From a checkpoint of a small transformer trained on Wikipedia.
Size: width 64, vocabulary 8192.
Each number is 500 + 25 x the weight over its row's rms, rounded and kept within 0 to 999. Layers, rows and columns count from 0. Numbers have three digits each. The size before them is the row's rms in percent of the matrix's.

# v: layer 11 attention value, 64x64, rms 0.367, rows 43-63, columns 0-31
# o: layer 11 attention output (transposed), 64x64, rms 0.276, rows 43-63, columns 0-31
# up: layer 11 MLP up, 256x64, rms 0.441, rows 0-158, columns 0-31
# down: layer 11 MLP down (transposed), 256x64, rms 0.232, rows 0-158, columns 0-31
v43 094:503473522485457520471497480522523517548484449529534478472545536536494495470490528499476507508552
o43 104:524467463526497480505481466499517540494518539510493484510466502486478529470453502475515478494528
v44 089:496536480530459473495490512524432558499521485472539511500514493501503486493492479476525538521509
o44 091:472500503507511457500529437483509482496479514516521524520484494495488525480516472455485495491480
v45 100:480536503453515528490515524495511444478484511491523516526486503449524503496467484497497471493517
o45 106:528516537558488494537516536524497512500521455509479518510493549455472517520467496461485505539471
v46 086:546493472473516495520487507501493495464498510548525519518530490487485499496491520469489504524437
o46 094:542486491466456486493517494521540528491522457495549473463533479476470529514503493500471517446509
v47 102:466481510549496532436511484478450453532473492485471466541536499494493508500487474514464485470477
o47 096:526510496483525523513475467452463498480469518495501514501467530494474549499504485485503476507455
v48 105:486477505415521502509519530555443499521492474511536472511470494545508523459520455493489481532520
o48 114:484532516499487491474442513503538507503490475514525510503500492488438539503503542480448486502534
v49 088:489505496516507491496480514553508515452521493511501501538512480514502504516551500557497478464487
o49 091:472453569470508498518498452495496468458492497502483510510489524534460478491490506554511521514514
v50 096:503523457476462556487497526505498498482515482507491544512523521466480486512502515473506529443565
o50 095:574514517452469494498487543477454567530538492491482502486481523500494469511509495501490471475496
v51 099:485494490499520444519497503491498455524526479465440480558465539518523491504475505511503543517521
o51 103:484457502487501494501498486486509496503510543484479512511467513523532521498521511515494505504473
v52 101:490465519520495510470512448510520490502504545514541493447466460497495456487471471540451487472521
o52 108:512490492538478494488510503494495495534465520515481477504464544535517481521486446513553502497481
v53 099:485494488492534491503469498529526508499470515492507491510478492488535459439471530532513500479496
o53 095:529494513456467517509518470496505484498495529502550537512512519501502487498552477491499528562499
v54 107:471476509490473529516488560464519482505494512497472488531548492552530476479468497509487517517515
o54 113:501465541511512503485495554481506510453485501490489531490472437521513535492499507499516538502528
v55 108:463509482486520507483458535546508524470497481526477539557515425533488515492496491490523534502487
o55 116:509468524487473501508501541464523521495506497479528533443490494499539500474501492544474523520472
v56 105:468509493513479476527474550517502511549496508495503515444503490521503556479490506492458505486532
o56 106:523511457482516512466489513475541449477495486495458527470512483499522516495486492527492487502495
v57 112:531492522508507469538486451448527534502489492506529476470508484503509503488468476490473490516513
o57 106:456520489519523551529493515522543513543488456514488466507511463521516485470518523466496523511500
v58 098:541501492517478502528493498481530543505562489523489480522495500497484500482529532500503438516520
o58 101:488513531479530460522540449492485497499535551500522468470482506523460488510500490513522505522547
v59 101:511527524510522519527456461498478494503542508512510476515491482524524524491457548524475530495455
o59 102:472446501492490504486532464502509463504510480516511476503469506481461480483562558508509472536519
v60 115:532483524498508515513528480476461529548516471476497509527514454512514490507503532450548480518500
o60 131:515525509512495477518510493500506475509521518516569450488518496513466498500501566495470473444496
v61 093:517529505446440488494530485498529508490483512506507520504543482519516469521507502572521480508472
o61 109:495503504548513484492499505506485542501488474480502473518510485503493473502458465530494537532471
v62 102:483514501502473491495508490493484541479493558515522531455486490449509509478508483513484505527497
o62 103:511482514519456483489534482479509510514515491499480523509517517454518470485506441514495499500530
v63 098:531524488459477526489504472491507549476513444509491518490486534530480447525495466487501479491466
o63 098:481491522544514466532516500469472500514479501536497485466537467489505502481485470447536497454464
up0 101:502522489483481475538516507484504532545471493536500487463510534498505529521513512520513460493510
down0 106:494474538517492490534482502506489446476495529470529491536541492502499533498500509444495470485504
up1 087:508481497493480493526486493500455503525486485456477519487549502459493474527502514500507474469498
down1 088:523455521485486447494527463527523485504541492495523483501489511512494532468498489499522502521498
up2 102:488494506476474508480513459520484450483467485499490482483505508542479537508524534473469470510489
down2 113:552501517531513521513482514505481494522523511476487541525455477466492470495506488529489537484524
up3 099:492449538495479484452481505517543475449528509514492488521544514475508481534434485529495486511502
down3 107:520520506511479490494508529520507477494518453501528527517510493537509485482507506442459497502531
up4 094:508532440496496457501484471522493498542546521543494491467523553469520489508527506498477489526533
down4 104:505487542499522477491465491513498484506436455485514480532474487490509516476506505523532471451462
up5 091:496451476537474540461515512502499461480472498516485493490538502509485516502517557526473489485481
down5 083:521463533451480484519571482480495503491522476471507522515458527485486485499506451515513523531515
up6 104:495534483487530509482478487556492490538483484492475515452528513486496477500440496492460518496513
down6 096:512482498501512484531482497469532507486501498523523541537503533518526513492453469503526518484520
up7 105:503542472470501456520449502541499488544503520514489475510484524483501494512483504515498504502509
down7 107:472468522501529489559514512452478484501490497496502523444495509513516502548490503519493494542493
up8 097:484512499525459477509518484499456523487478476568559455498524476485496484541513509562457502494488
down8 083:508518455505524473502482518517501474503461554481427530511461532510499489506484475472543506530521
up9 093:479473479507448458507463489517505465480475496508500509524460493492490476469517514499537460484480
down9 099:526429525491500518498527447474525519478502498505530531492477489521467517498507479505496530478515
up10 096:484464452501503471490513496510478505468501463465474507480516498497497510534481522542512499543511
down10 086:481502543497516552533530504489477494471499522561533483508521519490470482480534479472501507485487
up11 105:503457520463490501462483496521491496491481507445540483482509516498529492536493506547478523518519
down11 101:544518516526502497489486516465484528502493518513497479523538474499474507514498474445462520528531
up12 092:525505534477498516459499507570466509512517472459525455513474542473508505521485533490486513479478
down12 093:543486470487520476500544501456455490502514499518489495524488497513553518473505500473498523488507
up13 099:457504487480483478504491514492461453557504499480505513503489510487501510512520459539514500449517
down13 100:531505479505490488501514504526500538501433477508445522497490468507474533495508514530479467520494
up14 100:536487489465455485528522504493480512497508501468532554523485540447484526511517491503526527503551
down14 094:493520504487509510448448504493497557491512489489487442524475477495499504484495536507467512473443
up15 087:504523510471463538521528500496482504454498497504443512489524506511531533521481492451528500518515
down15 080:496487461499482521499551478500507528517515477482476485506520508538493537470521522525475464505553
up16 103:472515506449512471499511472529451519492481466461547453522537489502503513533506479543462546527493
down16 121:516501478473480508493491530497464481486539487507528523494503508514524523480527517488525503502529
up17 103:472505481524532480510526470513517485493454519450489471473531544517476508522529500510450448524524
down17 103:496486501490504506535526539467514508455523467466521511517454475492505500515487514474470529521523
up18 092:541490485526496501495477515521504527472524492470524487483542535431493498460552495532501518489533
down18 101:495517495479484508508540483496429473479478484481510524466512511509523495535518500514495530519509
up19 100:487477488505466537464504474511493497502506527529507488452527534522477534500533491477507486533480
down19 106:493446513527471508522479511512496484471505502527541524503475496483523541502507501514518471487486
up20 110:501517527510481464500494529538524460533543508494451514529507500519451503482477518486508479508453
down20 111:525454503451488494502490482495468539450558467495518532484455518509523494510499518542530532490443
up21 096:482497523495495479455514466497524495503500545448553485450548496528482508486483475524488545521476
down21 095:477495494529473523523470522504521530500508527471483541497502477516482519508492492507507451475471
up22 104:511452494525458466494506483534476469519514511517529468476498493495534472535486536496504476518458
down22 103:521484496475499510511488465534530519463510526499453504501494452467512462511489557506545481504509
up23 106:524468552488503494504457520479481522508477519487470486544537462507489522519527490519547485523491
down23 120:440507464490496439501514488519517485494519481525542475473482540488506538511504526480502489514538
up24 087:481492484512519500503472512477542544534513487498457560512500487525494540473480495516505482503494
down24 084:519479497487509534480473472489475447513427518490523465501491519500494508496503541533521476518487
up25 098:461492515507499496491513509491484425493545478466492487482463506492512537512523514563489438475512
down25 099:521543532513487477474504489536524481504449499504499494495482512466513545507471529476531472518483
up26 110:526518513526470498464489475527494469517540510497495500489499510492485551409543478488523482513503
down26 112:521461509515450537513484542459483516466441525508536558481506491481487502493507506510517528501529
up27 102:478493495506397487481484514498491498483531555502488517473476533517487511495519561502511498511505
down27 098:512533541474508529463493517456508469474527505506470465497492513448509523494490477500525521492501
up28 093:474550495523490492475456513497454474472487558504468458507505523445468468518479492519515483489540
down28 106:505526533489511518466523489494553507501497491466477501472494460483496520513546503493490508513503
up29 115:511532517423467498467479481525482522505481519478509521496478478513514510462499508535492462528446
down29 121:520562517441506505503486490454467515496503508492518490483509515539538534481540483527511491526517
up30 116:486487487503469467491476490522511513529539499521523504485498487458509521471469499494523490533509
down30 116:532518509462509525543480458487518497517516499554519516500522510479486485457473519483505524501520
up31 085:525469486483492498516533523496494508512505507520500566518479543458511480529525494483524493487486
down31 096:469502480527513478498524502494500517510496531441517503512537513524486532493515494533478439514548
up32 103:438520487514491471523471504495491498477470507511517491472473503494550506497464531525467470489518
down32 093:474495522498489517522484532513510461519464452484537512456539487512543483501510532531490479471506
up33 106:438482551450505519487481488486493496506452490475478475508515537502503504528510547522499481467508
down33 113:499491476511488522411492496526544518517544495512469568522481502493484469530501544478509495513475
up34 095:497528543541493485478465468549490523464437486503532524470514500512532516484478501473481454523511
down34 097:530482515517488524527552508453509528542476507506496522519531501491511470475516499511518512472509
up35 096:480522507480500547482512440485521473481490533503487535505489497496541460524499496496499516540479
down35 093:495487525521495493474497488508496540479514523507494493545552487500506489477511506482459521482523
up36 100:479482495467519507551481494517462483499538495514505466504500478550500476518532495491470501489505
down36 104:494483437532488559445498495550460494516492530497490489468489523489501458514487484471482496519520
up37 097:493521504488510508507480463505495464528494457547489500561551482501508505509484514506477534488442
down37 090:486498508489532536487505530507467538470484522444509465443475511470476544559481498451493508525525
up38 099:565464510475448500502517515519482452496492525528457479472530521463499488475485520533501504523516
down38 084:548535506513539501506506529484502502561486520479494506484523519529493480464479489464475485436490
up39 093:473507560481493526504492494460493473532535455502495537470508477463514520491530519529508547565511
down39 098:511489517531509509473484455512524483475504514507534498484475504515441525543471497500522533500537
up40 109:488459505493493498470494517581442481481478504462484473489516502466506492522490489521482523518492
down40 103:513502539503501496482480500491505497478485456511526466477522462474512511495548538456491488489463
up41 099:464490520527494487496476526502458483521483466485486510533490498471461481456483491572501476493557
down41 111:535492479473507521472569505490537486476532463491508475477478510524498521504487513477453540503494
up42 097:507497501515438466541459499531518486543498526528503511500457514523527523513456493520507449513486
down42 107:499512479496509539462493467511514462488515452496456498501474456470543515510485534506510532518497
up43 093:531482513501489528518569468488481483506553521497468528499534452493492517476500493481467500514471
down43 091:503486472523506496479524488509494498512468492503495476502515527491485487510464468547538479529490
up44 096:505494491531519510504446480492492502497483521518532549535482457486527488462495494536494514488508
down44 098:483472490489489472494511547483527533541479534491511463456503528453491504560447505503462502500541
up45 106:509488507511537501525490459524507508521513484485530455490531530529462529515490466492500516504493
down45 132:468461471518527499483481476501532497493478467528461507509482495501536544533495499535502471546477
up46 102:464505517486490530457512518516507477461455485497474463512515502510511520514493486509502498517479
down46 098:532500483493477501497483461519512544504535501513546482472486515489503528497510514503495505476542
up47 112:499469502491483522521468466517510540524482480518484526480515464508479468459525496491474489502500
down47 120:511478525495464524512499504527488478539502527483464491505468556502439516509532449550436483529513
up48 100:488495563515522476453483506455487476465464525467513523501524491510507538518452504512520518539439
down48 095:482484478491514501508482528501496522529522514505440537499464511495459468514535480525494464462523
up49 098:511509550459464468485482532516485533481475505502491525513526512526468531506495461501469512520482
down49 105:502505516452535535546486494514483456489513447527493493542540512478466511505528507469489466500530
up50 101:496480506519482498458484502517482549529503514473517499469544495511470493485490485498542515472529
down50 101:507476535475474525530543491542520470526509529516503523467492522478478505528463504470486451523498
up51 087:463517507467469541531512460505471477509527508510469529481531503497508467449498525486519500529492
down51 083:467531490539501467461492521505459530545467487512546490467503481485494492487501493482492500501468
up52 096:516563496485470497509486531546473479523538496488526504493490465481472492485486513536518496491554
down52 112:539513484523512554513468487486544497468516516516469514554465471493534476491495510545479537473481
up53 097:480503482510500528465499464521497528503536533463500486534525494448501522528468565496498476548531
down53 099:472503529460523501487481495500512512531513534510489474502497507489527429490485452529481526465455
up54 109:471515475461456461538481496496481500507499506474524475471485501507489491499528536511450486510522
down54 095:482483537493508483437525521488525532530504465488467501464466451562543516464492510512507513454495
up55 105:507462502500465511464516492501492479458534508511530513503515513507500519490468481507444514500498
down55 105:526505523428495509522504454509477528499521474488478517488515479541524500503515511453554527510498
up56 092:497473495541465460491499496480498507524471461505493506471542525513484479497470490502477539526516
down56 078:479463505524520498503497522504448491507524528507473518459540510492511464501520522533504505476526
up57 107:465459489496464511495516499527485514477497526492506495460522475525477498526497445510479471537468
down57 112:509534499525508504485489442515505517486509508484524521538485535512476520528531528450504517504456
up58 094:508506478499506507517491521533480422507553513505451506447549507477461474535502457507522498513531
down58 114:509496496545483493480463498517536497524556519493479494514491503573503495498481532476490530524506
up59 092:479476489543545532449431459511479523461486498475526518512499473502513469492478526521485487537478
down59 087:529536507510503447511495467491543474532494493548441540518500501461499491511503489489463463493492
up60 101:518505504485456477469469490568508543497518502460511510473492504487516485459515518464477508511478
down60 086:470506507471493513503475496469535517496515480510524534533523512522522463514512505530540507525509
up61 111:457492522534512517445498482483550528507507547455456532484528513482476516480498506520476491507491
down61 098:506522514497480481526477487485464484477527522492473532505482523517514475470503479562513484503513
up62 095:519496466514482519500458478517495483520490534518477476536498480455491523492465522527495493505523
down62 088:507522503504481472517534454449511499519537481481492507474481564426504482533542484499473505516482
up63 102:492526506485492465486503504503477551508458500486499496517472477465479506503445471473468488519484
down63 111:519483483498531490503469511478505526469526531522492500503523450519484500474485498509484492488517
up64 109:485514499494516493515477485527422529497503478476531492464502518505475505493485523496547494531466
down64 105:512517520503498504523466544515479450512481537520507486507490473513503506416508503497503498473472
up65 105:462474506470520498462472502501514512535454505523503469436482489535490494508546495503476465521497
down65 101:491531481501502500463481505537433530479532524490510489472488526510526518542496480519503524507473
up66 109:498541505496531514506504479492466516484512487467497548486486525489492488510490505489540493511477
down66 100:532482509534503453495500544529507546499499502540526480478529519571449519508481525517494494479471
up67 095:460483494475499471492515539509502465488507457455464471487505515501475523455514504521490539485505
down67 084:483492460518514477495548488527499516499515543507488501506520504511517442535507480464542467467522
up68 102:467462508506523486467491461496513444533482457524490470527533474469503444502485533500473519471509
down68 101:521451494496505500469513535506516488498557498492525486483526513510520527557496490489535507507531
up69 103:484484515497505491495482485505503491512508499430546514476515497516495476498505486513465495483531
down69 101:522493442467470515489533486500475557496565498512512484449466540502503534523518495517504521511487
up70 095:522459493514499511466452473514487511529517478519511498522462487525490503498499513520453473546444
down70 107:497513478515497506512470469490498525485513472508491499503481476505505480501498500525505527523483
up71 090:466501547482535468482509488503470458547572468520514482473524509520496496466474482491502473537507
down71 087:522537462533489456494502500510538499468493459523502481522497503502520499510520480505487482479502
up72 115:493567514503522483503472490509500486455493493465475469515492487477493486541479517439534505537549
down72 112:505482500477514535520478511557476537520494499523523512477484525446497465490525500513529497509470
up73 106:509473527510493520515467489498508503487475506502464504478525510499512507510506495519453468513473
down73 107:557532539463502486541486513483480492471492502481525486507540516502467535517482511506513476446471
up74 101:475496516487505511554504516502453503481503528491504566483502526533475511497469433534496514475545
down74 100:495451488517478501484496506514530539508542484534541489524538491477524508498540506485501488525542
up75 102:510462496491546543520488486531488533516521546480503502491505429525496533474514447526477458488527
down75 098:518487528484518506510440480483492495485481515500476447500508482483522513518500482510516523489503
up76 096:475469492495472553512439478497530496534541499533510476476497521482497501513522503539488472459517
down76 108:483529467482515532474512465487518545500527492533528500505494501489453524495450497495474531495478
up77 109:498502564453505475513473499518531463515499463493485496500510479525508530576511524529518480486459
down77 120:467486513488496480515517516458507464501525476523494535530505505479557462443488506485529544501513
up78 094:519481526520456508455534489539483510529479511506470513453472478504533527493511494524491486541488
down78 102:452523507498489526500575519499488499541473536467491470498480518464487493501501508476485508475503
up79 100:496538484515492446513461489538517540455481472529523512491520476489501504522505473550551494528499
down79 098:511532533495472507512530492484475467480497579493509533500506518471514503483498487468505488452498
up80 107:498471505555519501526488467459516526497486503537520523525537479460506491481490506532492509519526
down80 110:541513504478493500464498488542485494530446470509510459500452497510488541498500529514531522528500
up81 099:529470487479457460507490513491476475497488494540509463510522534499496513473483525511521462532479
down81 093:547500492508507518503504503536475524465468497446484540491519432492495504470545484545485527485510
up82 104:475513503500522501492461503504509522535519481519474514511465491507487494506523525519572521490473
down82 096:497489477488465480517531555489481547560476502495518525473525513477542499490499480518507526485498
up83 103:495517518474509445525512484483461510547508503488487555508484553500515504465468540510551519512514
down83 096:499514500465528552492502502508515462491511510476507442514491508520445486527512497519468485484497
up84 100:465520490482498513485489494485512469539519492513517486528479472483491519532509489494498477514532
down84 106:543509536525514503471482518471498508447448513536545504492499523470510506484459500478506489496453
up85 105:483527525514488506525487486521506514529516496455541484463527498503513521505475527498509526520468
down85 114:516511468517493474484452498476460547516508507519570517532486510514473496471493507513482533489475
up86 109:483525526519498482484467521504505527475487548515487495479562494474491463464460522475499481542490
down86 108:514460507533524491488504544496523481530471521503508506451520505476515492469470512517509450533485
up87 101:480513525470478463506496509531478451516505529471491525506466447526526475479457490502521483479489
down87 107:477500530513464510490461502498564479470475515493535498466507495528478511486474517512504492530551
up88 097:510499488507462520531493547524460523456499482520510518485527455511475492473512526468488501523512
down88 092:498521465539528518446498497474521442493515506515468474530473538463519527514468509488509507487501
up89 108:454514469519512572517473493539513480513486465457458523473514486533456519519488509513512493470501
down89 096:462460535500511502464443543473485523520525525506521521507495527484503495481485488538445467499514
up90 098:453506500491489515482472494518506531489467535468474492520527486514488513517468514496474482528490
down90 082:487462534480462525538500485526483523475510549540516516440473512501480539488522517517503517529514
up91 103:477517501524503488499540498531512461470511487484511552523501506523473570483470463486480455500483
down91 090:504509506496509508503581503474477530506462482492516485490454466496522461483517500458504529496477
up92 100:513511499498478496463489524528488492558512507533546519540507468507476495480475488539512500536494
down92 098:511520502483525502507495448498495476468501486530506508516487506519509421483535466504560460498539
up93 110:484540482513503462471500466480508494500486451494478510513539485483545541509524521489560472467455
down93 117:484477509510510513534481507489529470485497482470504505510507501486522470504492530483487481465502
up94 107:466527504518454519503437441508536493491483512517470529520482506470517514519474520502508482548500
down94 113:500512521482476537517553475459493531497539473501486521461501504463551508544525488497524515525491
up95 108:494489523491522474500469476497467524525485494503505498471505459517511485547517463456472493519489
down95 106:510515510520496498534471472539483495508472449498455475535497449500446466537506494554531481482501
up96 101:494477512502499509472512502521481468499528460477487500538525541539506532501486524503461537461453
down96 109:459476479542485495486506485501497495508499471489494498530457480509502478499494457494558499560542
up97 100:526510463491547490525509478546497509559483480480486497519527488448510490498508513473475449519463
down97 094:498489467504480443490466457472533460508535472500515561492515519545504477498506471478492470484509
up98 101:478463529469467473507465537500499517521541524517485511525495504498490499512502518453497484531570
down98 102:523478463559542501503453476504499483492487524512488493513474517522492475504486489485467510541462
up99 100:491511454509486484457482509488515546509476490531471511503494508499500523511517503519506484470470
down99 086:504522488533493497505476502484503523497501511485462471480512535553478460528501482488505459506523
up100 110:509532502483490508486504502503519512523502516504548514531535498491506524513458480438486475490458
down100 127:517456506507471479522527498506493515478485489532538511439491534509507517487501522549505521515463
up101 108:476517528536458495502484441520533517433486516533512485475529487492481504483537509508517513498478
down101 122:512501496540500488511506500485516466532503552505483505479486486495474501518490517472550500466526
up102 106:503506471517516465532480478510469459491495503473529504492514522479476520531524470529490471558493
down102 108:471551489532522470510522444484517487524498441532473491543494508529498513474473522480490522512472
up103 099:485496494493483509459500503498490537514488525536437503538559454493473481545497496463490514502496
down103 088:512508496481488485473513478521531513511482473524463458467540521486509503472454533529516511518502
up104 096:449481492491498549502514472527519464504487507527497529506498553487495508523441516477507511540481
down104 081:453490504494514477500534546486449516503537486479560498467507481532493501477522501538481502510494
up105 097:453537525509506540449475492539434502498501499498477530510490484473536515478508476482497499470479
down105 093:509486464481468445537467503453518473464479516491532522459517528479505502538486495516507516541504
up106 109:472505466535519454493494513473502493500486517488461564527498472474494506449466449490493453523499
down106 106:492512520529501521502463483519459499456512512495529460523498480481509510506443515482514516507511
up107 106:511540460460511517515463488515494535483495448459504514456460539514457482525475457525488475482469
down107 099:513488492451527499503550487485523494527499494514495496435476534486493496488526492562535486467466
up108 102:495528526504498472487459504485487437480480502499495528577494493506555513535514469510474491468508
down108 105:531521484526476449519456495451522464471443531495524510516509505481491549508511493502486504486565
up109 088:469510486470474494509458524513523508494509463526508498505508519468486458502533500487550471515511
down109 101:485424515512472470506502489532484516494498465495455502475485505500508546506543491506536526517506
up110 103:504503510537455498493479482505515511534468508514469515520463457490510489508543483533481487530492
down110 115:514514531437502485501547463446536465491504545513487499500501503462498505545477518495520510506509
up111 100:528479505494476462529489484515495493517517520496492454495524511501485494516530531515431491512480
down111 094:510509500533477539502490499488561502487441520513475494538542478496519481531451540505531501489481
up112 100:468481489471468510467547490524466472477501492505503512433543444488493512498519518508490505535536
down112 097:491484470475528472498554507476493494520509477493522478492464524505504503511491500525513524490458
up113 102:527475512489528450470474496463487476524557464470512509506531476504464485499484491490473495509512
down113 100:504527484534481489480459523509515494465491551534498483481522518492489480473518533527562484528504
up114 098:456521481470488465531478494472486496481469443540501500518509485501511481505533531497516517462493
down114 087:465464520523457484518525510495468540500527517476510481458465534511517485462522496531476472525492
up115 101:498505499485501520510488495461452497548541501507542517498464497487510514487478532512494506477468
down115 096:484495475502532506503447518497550499446516538484458500473522501498494489491484486500504509505501
up116 089:512486511492493504493489510500486487439529512464522490470520530468478542504517463521510485523509
down116 108:507511548521482515519470519480475518501470533527506511553501484495503502481480475480490473522508
up117 113:530524462528487521488504494484469460493493517496515492481542528472468495541520514489443476510490
down117 116:455436492496515491505506536484514498495509465511470517501479499532578460463504459545543532508496
up118 089:494505511492468464487530506489495511475493481455516534496561497514529521510486541504501536520462
down118 076:447478479502522523506466504535493523512505526537485488483495515495450522498454493474513510505496
up119 105:564521500500492461458448501501482478484469489464477491528533506487504521496486494547455527493486
down119 113:518471498505490539513525535494477490498555522526552475476488521481509545505469564479471503506517
up120 103:488499500501512514477489507484490515481494477533471497502508513463485523513537481457500507492497
down120 108:474540492490472547514466490510516495466476472511535513521499498504506499467511512515459543484548
up121 103:478506498493495494504489480536525482531534539471458516533552478468483519470498561465519491533498
down121 109:503494454476515505505464516403472480518493529513533501530526498485541513506536470486499532490512
up122 109:495482515508499495508479482515471511492472528456520491505519460509470500469512495516534490497497
down122 093:476453534468466458524510477470510512481529489489534494477483511542536514504494492513478500504545
up123 091:422478513514499507429525489504522520530479490472507505504538467502473509496482484511513487492494
down123 088:542512484506504474509512474548464518503488439497522521497485539504468481460514493483472516472487
up124 098:473538481483532537542485498482431492527498513470497492472555514470500511499498553519518466484469
down124 096:509479554471504512508430489507535509468503503457500504545485490479477472522484476471499524516490
up125 100:514504493516465528488498509490498512483469500451481484530496483451519520519498467546439504527537
down125 092:569524491481510468507481538533499500502472503504519486493492477542477521478467553454513469439469
up126 108:494533520455490493437519494498514463524500477460462509494532473482502524505490499445501525481491
down126 105:488485519515510505501508490541465517528490484450502479534469553490479466528495486566511481499517
up127 097:495461477469502483542485499494430487524524490494556494443544535510447465507499512470494508483516
down127 087:495510491525527502492523516482534535482459498493445511526518494526479501524492497527557485496479
up128 088:470462526487526544439527464502503447491534501491530513539521494509488499494533517464462502530566
down128 083:499512486493484477531536529487529467471510500489496512473513500434524480513478519529520506489458
up129 108:464492527541454525455473501501516537504463521517502516468493484487526513529484516529455492521533
down129 105:491528513502490487532501480504465500529481502475571501466451507549513494446514449519509493511514
up130 105:491544450534520501516509466515505484525513513484434504497507501452524539475468481487492461523546
down130 114:472500498502512487511461558454482506529481499542497516488520505515504513464503510475520514476488
up131 099:436497469477512456506499509548483510495498462516516505505514467489525503458475533534493470538490
down131 099:519505550478502550505536494536490503502551527494510452568515527499516518520482489490513479471466
up132 101:519507479481471500485452496541531474468461513503485521498466455490449506495535499499497478502501
down132 093:478462484444530474513547529482470524490545469481509539491528500514506498514530510509472488538472
up133 097:497490526482494541521529468530498500435513511492485523514494521478483535527456450505523507514492
down133 105:520425525507478500500524467463468508548504512511516508482508503463515509477506521491491499545525
up134 093:503531519501476505465487471479518540555534480475472502512512494512475500457510513504526448511506
down134 090:491493508530533476482426519516504474526511498501502492513519488523547479505479438501526508494480
up135 091:499514503504497486489499483460505509530499508523516527517509539506505508511556471469486527500506
down135 091:501474485499506466510510558531502478475476512485501474485497489467506499562480522501534504471478
up136 098:491554501478484510507471500511498500512498558442474505445493468512517523522496471535483466501510
down136 085:477501512515467512544463466491470506510497491495509513490500525477526502472501509508584466516484
up137 113:502536516502504458539466508514495514513496539472484491448477502456489503507477534519518499501486
down137 110:492524488517494474452525481492518557481536547484497499510456556482507519486500504444489526466503
up138 097:475482493483511469509451491481453496526488496462555502503491497498498530518481511506532496466482
down138 107:458484531506527475434471479507494459519510493515510488512474507530500491494524516535467571511490
up139 098:524490526458454493495477498520491495538532491542449504538482502509508502514489548485550503522467
down139 090:497501509512516491496503455469537490526491492497461494538497431545533550474456502545483478472494
up140 084:516515485475452536471491528518498498508515508499459464505487496471486522541509540497517487477452
down140 092:504467557522514469493488499487469552508523468548485501493513503510556485493510479485484521515504
up141 104:498495489484520456533499479484489477487481508481519504497521523495573537485502461522507498521507
down141 110:488505502532547514466531488462499515469547474518516481501528481522518528500489482506477524481468
up142 106:477491485448473471490473468526461505520451494474494558508512451495524538472527527489514500469498
down142 119:499558505483492527457498474545450502491477521474496490564475507512509459477512514497503490485539
up143 096:481539523498459520498475504536489466480496533463498486465529521490511552514480546463538481498546
down143 107:506491489512507502518473514470466526466467473476503513513533497489478494459489447551523517490522
up144 091:493483497499500488500500467502450448505515466482486506530500492499503533474516504492530521505505
down144 090:501462519486527495487497490473521515489486490500496512478546477500455484547494512478485477480502
up145 100:496547477466481475468501474538468492510494516488479521469510493443532524500514561505510492492443
down145 088:497494498490457533497505492479487553488499531488548517475483506496505514463532510527522497510482
up146 108:468532476503468431461495474497494481519490494517516529505494512503439503475542463506493526464517
down146 092:550530486507509510484495506480490534430486475495488503533499438501576492505483475476509514520489
up147 095:475457516481510477509519473472516541501536544496499476502502522447539495500488469537501495481527
down147 120:512472488505526514491436469494521537481508442497500539507495490527446495503493509490511536481513
up148 097:515485492502493480493525523475503520551444483500504488502519460517461504517529485501543460468482
down148 093:513551453517521465504451506529503494496502484485497501487533523500553498500542507515514477496511
up149 107:491540519518476484535470514557457475501518481516499494541505456492464482510473520557472488489496
down149 120:516486524478466511538527515449468483531474493501512512471551477470510520506524496465491520510467
up150 116:503562455500492461488509482568483481501471518540483512515485466522547494520517487489475454505468
down150 111:501472493525518476495491522522519496462491515517479476489526487489517472534542464523499541479512
up151 117:478519490491525489517506490537515488471488525488534558486510457486489512537512511464523488504466
down151 120:483491537513504505518533491527523532476512503470464487496493505488533466547458442519549546495465
up152 092:450515493489503493452471471481494497475497517505485508516518508453501499466520483514483514497549
down152 089:551490517474506495481442458507469543517505491499502435541448495479476464503495519537501543510510
up153 094:472492491493467506509508485477483468475528524520512484520532505492474561496527511465491524488504
down153 081:484508490494477507482538479529521509527520510480495467453527529478494502531452515538519495540492
up154 111:482500509533525521529480465517446517488549483487541510492483466564512499473488516482481467541518
down154 112:507534505506513520464519483495521481503435514470466529523511493514494523486500529538496523428503
up155 104:551567508473503454482493490495466498481545506482483496515520510465527544473471491513545530497498
down155 091:490508498530481501457509495514528495528518453490502551468491497466534504487480494482489449505508
up156 104:500469500515509446519491477511474540504504464481536525520477506497448486496542536494500457492462
down156 092:459491448489475444494573470499503489529507551462495528475461491514515515505488486499494509538512
up157 103:496478523522465471494511463479472503540539541500522553504479495482478509542522516519495497519515
down157 098:507535505444532532510533505532506466448502504492508447479473536516478513528488499528471467507504
up158 098:497533508571502517463455502507469487480496505521503464462538486510504519512449479524450498506467
down158 088:476513501468506529555550476495481498521542505485504499500482527466553475510556520520495515468478